config = dict(
    n_layer=16,
    d_model=64,
    n_head=2,
    n_kv_head=2,
    head_dim=32,
    d_mlp=256,
    vocab_size=512,
    activation='tanh_gelu',
    norm='layernorm',
    norm_place='pre',
    norm_eps=1e-06,
    positions='learned',
    qk_norm=False,
    attn_scale=0.177,
    bias='all',
    tie_embeddings=True,
    parallel_block=False,
    init='normal',
    init_std_qkv=0.0625,
    init_std_o=0.0111,
    init_std_up=0.0625,
    init_std_down=0.0111,
    optimizer='soap_variant',
    lr=0.00468,
    beta1=0.95,
    beta2=0.99,
    weight_decay=0.083,
    lr_head=0.014,
    grad_clip=2.0,
    warmup_steps=200,
    schedule='wsd',
    decay_fraction=0.516,
    decay_shape='linear',
    final_lr_fraction=0.02,
    batch_tokens=32768,
    seq_len=384,
    doc_mask=True,
    train_tokens=140400000,
    steps=4285,
    dataset='wikipedia_en',
)
Each number is 500 + 40 x the weight over its row's rms, rounded and kept within 0 to 999. Layers, rows and columns count from 0. Numbers have three digits each. The size before them is the row's rms in percent of the matrix's.

# layer 4 MLP up, 256x64, rms 0.187, rows 226-247, columns 0-63
104:494538523490567467461520480572530494516469511506513510473488489440433461548406433457485507469486526532601461524500471452499557552520493534507464529486438562517506522579584521550528462486490526
089:466517505554521491511403522502510534556495530493468495495441423542543539525464437510565574463501486467479469529538509480411495571421542498582535488507465478497511541470495548570528493502491449
090:490506461483488484573519480451484528470511472521529496444539532493503483568505464455514468538492605493498495444515509523505525506442499473476476586504468611453490396556520590489518487499554527
093:533541477578515465504567510587510481487531511515481484485502416499512490445506490533483478531496511448482528516470399533456472510474483453562515466525537518515478592434484432532400561504490501
114:492500482589532444449500458464543526492522494455524530464486525505531547541465538534529420436430439473516509509505478573538475535449458494571477488482539463468545558503580509569496518453480551
087:504505513505531515486505465553463513442453504513485576481489501505470581556529469494531560544434477537527475493500481505495495436464416578447425525490465527471500459551530608502521495427526544
071:554537421440537499490452487456502511567469471503548499511497507482491491421516496446536420599519501534532559465483491426502531434436557506493458455486478454466465486573496549504536495520539497
124:541511496442499468492475489497502466457537449536476511429558533504542443498544511436465483573497617459523397526499497510446526543403531468553484540502463533496509533512465557498459510495503489
088:459513511471506530464488468464441505548500485553625477501632535516534526468526485476493454492499523481475532473465509526525521484463453527570491554441441518480462489592502538500483483462554538
086:395451528505471594460496588484486492495495544508484512529510468480505507504521530551460491495472455470548483545500468484436454599508522545524478540381467495551521479540532488447473504513530532
098:497433563527510478462398433433519510519559519512499496479511515462469489559486480462482482523502403519470480556531526422472449435515456463532533533525536524488517509472576558503506473469547562
093:470602463503525484550458502532473447495496528537453528544559509573476408512466523514507510475549451531519520498498518541474508465539480450458457514496456497499536495561491475469512573627555501
087:523507451495499514408534459460477543508486462524497520533494461567523534485471562535471429555490499487438495429470502425523549468501451507505373569485430492537482467552495510510488459539515512
099:496521495484458499483530497555533561505517454527482507547522534554535442502463526451530516486475454483554425441539554471469589440501495507524583548492511530430525550477445576516465527550520438
095:390533578482588531614455508451504541532475517528526524482521513522558537499481474562546495455458483576503515501468475505515455501495520500479530451460470539541568472505539488462532484471514558
099:475515496556422535503515427521499482584511546504508493509515523465550486564507519397496515487477506604468559481489443457475428506589451526506490543483450499486538564536465479547514511489482493
096:450511549529498496504455453463505427530486448576488565493476572542603493504503537498504484508441452531422520533508461505455440478506580483510527507500540460541556555527555506507491580496489517
109:484531450523456515498469556502476477542485546476553487523566499513447532540554508503483525587498513499497488446553525432492426610596567486522450480445454475510547507513536492486450502479471464
096:519478523460524452499511534489533501421463411548501546498462563478467533514456547493555451544558545523511537485526467453516455474447533501452564448500558435536533481578458480506532550492556536
104:510476497471517495445495464479506521527502489497558494400603408500498529449567462497501453517517535504447525562475460497553488545451524521445539512512563520540566490498473495551532577487508570
095:548502477489498478490535558494472521481545468461534472511488480377484435622533546531461547533532511486491489465528470483481549443559482513498451540514471486498536535579504548518484457544572539
121:498473466559487536555469521532487559509436533565473504489527417526566487484516484529520583485554554412456574516508511397468488445479551528518520509465453512524514482526513498500549546520530461
# layer 4 MLP down (transposed), 256x64, rms 0.159, rows 226-246, columns 0-63
093:534508544526444499529417523508494506526439499524507490541491506490524590428549495471505480494491517467429584486540587445555448394496496570493556502503482450509528469512532459499529516522520544
085:456440496485433517432516483485512501442524461467454493555486499448457450509467493524500474537526518505481459589516518494420565481445469521483559609512527512517435459591472511510535461526484475
097:564519527483577457476476484458481525521508455514471445582495543493551503489567481508543497477585468539428553526493474519477514503521503488459569442488479443589504563481509527521420536502539549
084:504481604499482555461520461509433482541510465483481441477442509446510505489516531568450472474456514518500456457480542512422497518545430444509494420487464474541553513528570483459531564524454541
117:468520493482463503458453517547522466479453505509479541515538521533564536428493487526591451479526473549559499412502539442430495445517479518537520485503451552542547526436412481468435536528516501
102:500393495468471473533452533492461561482572523488508420525464540486527503488519474483548556551521469496477480467543529507462510433545424473517449498599480455528522428492570491524557477488516502
089:457489533513434531522441505512450593472512508558482454524473480512508563473458499570474519484584494511549553485479522485412482458557501488465499477549503458492519507456557476427590500474558474
099:452428467496445495508468551498545587472566455494494467554468530468457411499514497491545429467533521552440521538554574511518511515478460561509535518465490498509467464481497499455538575558503455
089:568533480519532496441441405501490482502510545467458572532544550570495526568483430497536502488583510489519498500503452535477490532441518479452579483490549485583567537468508529513500471512505541
092:545427504568490514558473555463476477502478529512492542569468545506502481535548475405526529553474488505520505520514515541530455461537486498522479435541450494555534560490528631457478540480498547
093:502500502517469472433489508496561438456500424490554513557468481456454455447568501532470569451527571515455504534400514471470477503579485504519506535468503441467448488532557534529500444529473528
095:583511563462443455471499455504599456515487511517518481530492446457516569545448550491488501525464480450537488431539506469437508479429526477495519514527530470496504551431509574524527495433448458
084:439461471471447456531556453513504491601493413451509517513517489494477463456473450523490547509549583541500495530554575524490449559425488476492549540551516456465505510494497573477510534501498454
091:503581557486560502533474437512482445476475568577532456505556524496532557516483540510533473533548552476515527477561479489550441471569518481512433553584484476488553537450520514433501472490502508
102:407450503408431471543531475464465523493485534494564495501423476482488532586438496535567464582535492460491511473495460522467460524477422490509505538535503508474543441507467512471514520550524461
105:522425521573469500420469547492493502504450482475497523499491525517519431516514487516452541492464492435465538507525503496526480450458513530601549505503454512580571465544519527521526463585462413
151:527569507501486545499515549509406518484456474416497490480545463524398500527492525494550529448535527457565534490485528447580471504470432500524501506434431537471451463557533507457514488497534468
107:514444459423520497481433498473489431488491474481515452480449556489463506496554463497505520471575567503532447506502503483481483581525461485526522452457546486556579453544497612488504498499574481
108:466491493539425554480487450499483435577437524472469470477580496485553469545527506468526538518458513392449500524472521485543473473442556519520434534474483539513486566471534503470444471475479436
097:508477486525578538534508473509462488454450519457583551490496514573527486491461474489582449467463432519482466529486448514518508498418504536518456469527468436522507586548462510435494453513534572
083:497536568526483478485497534493523472463491524530465515447512447534578483508472508531460493489489412448493565465470538475532460398457463537467505519550513484537508603518442495482455521517412555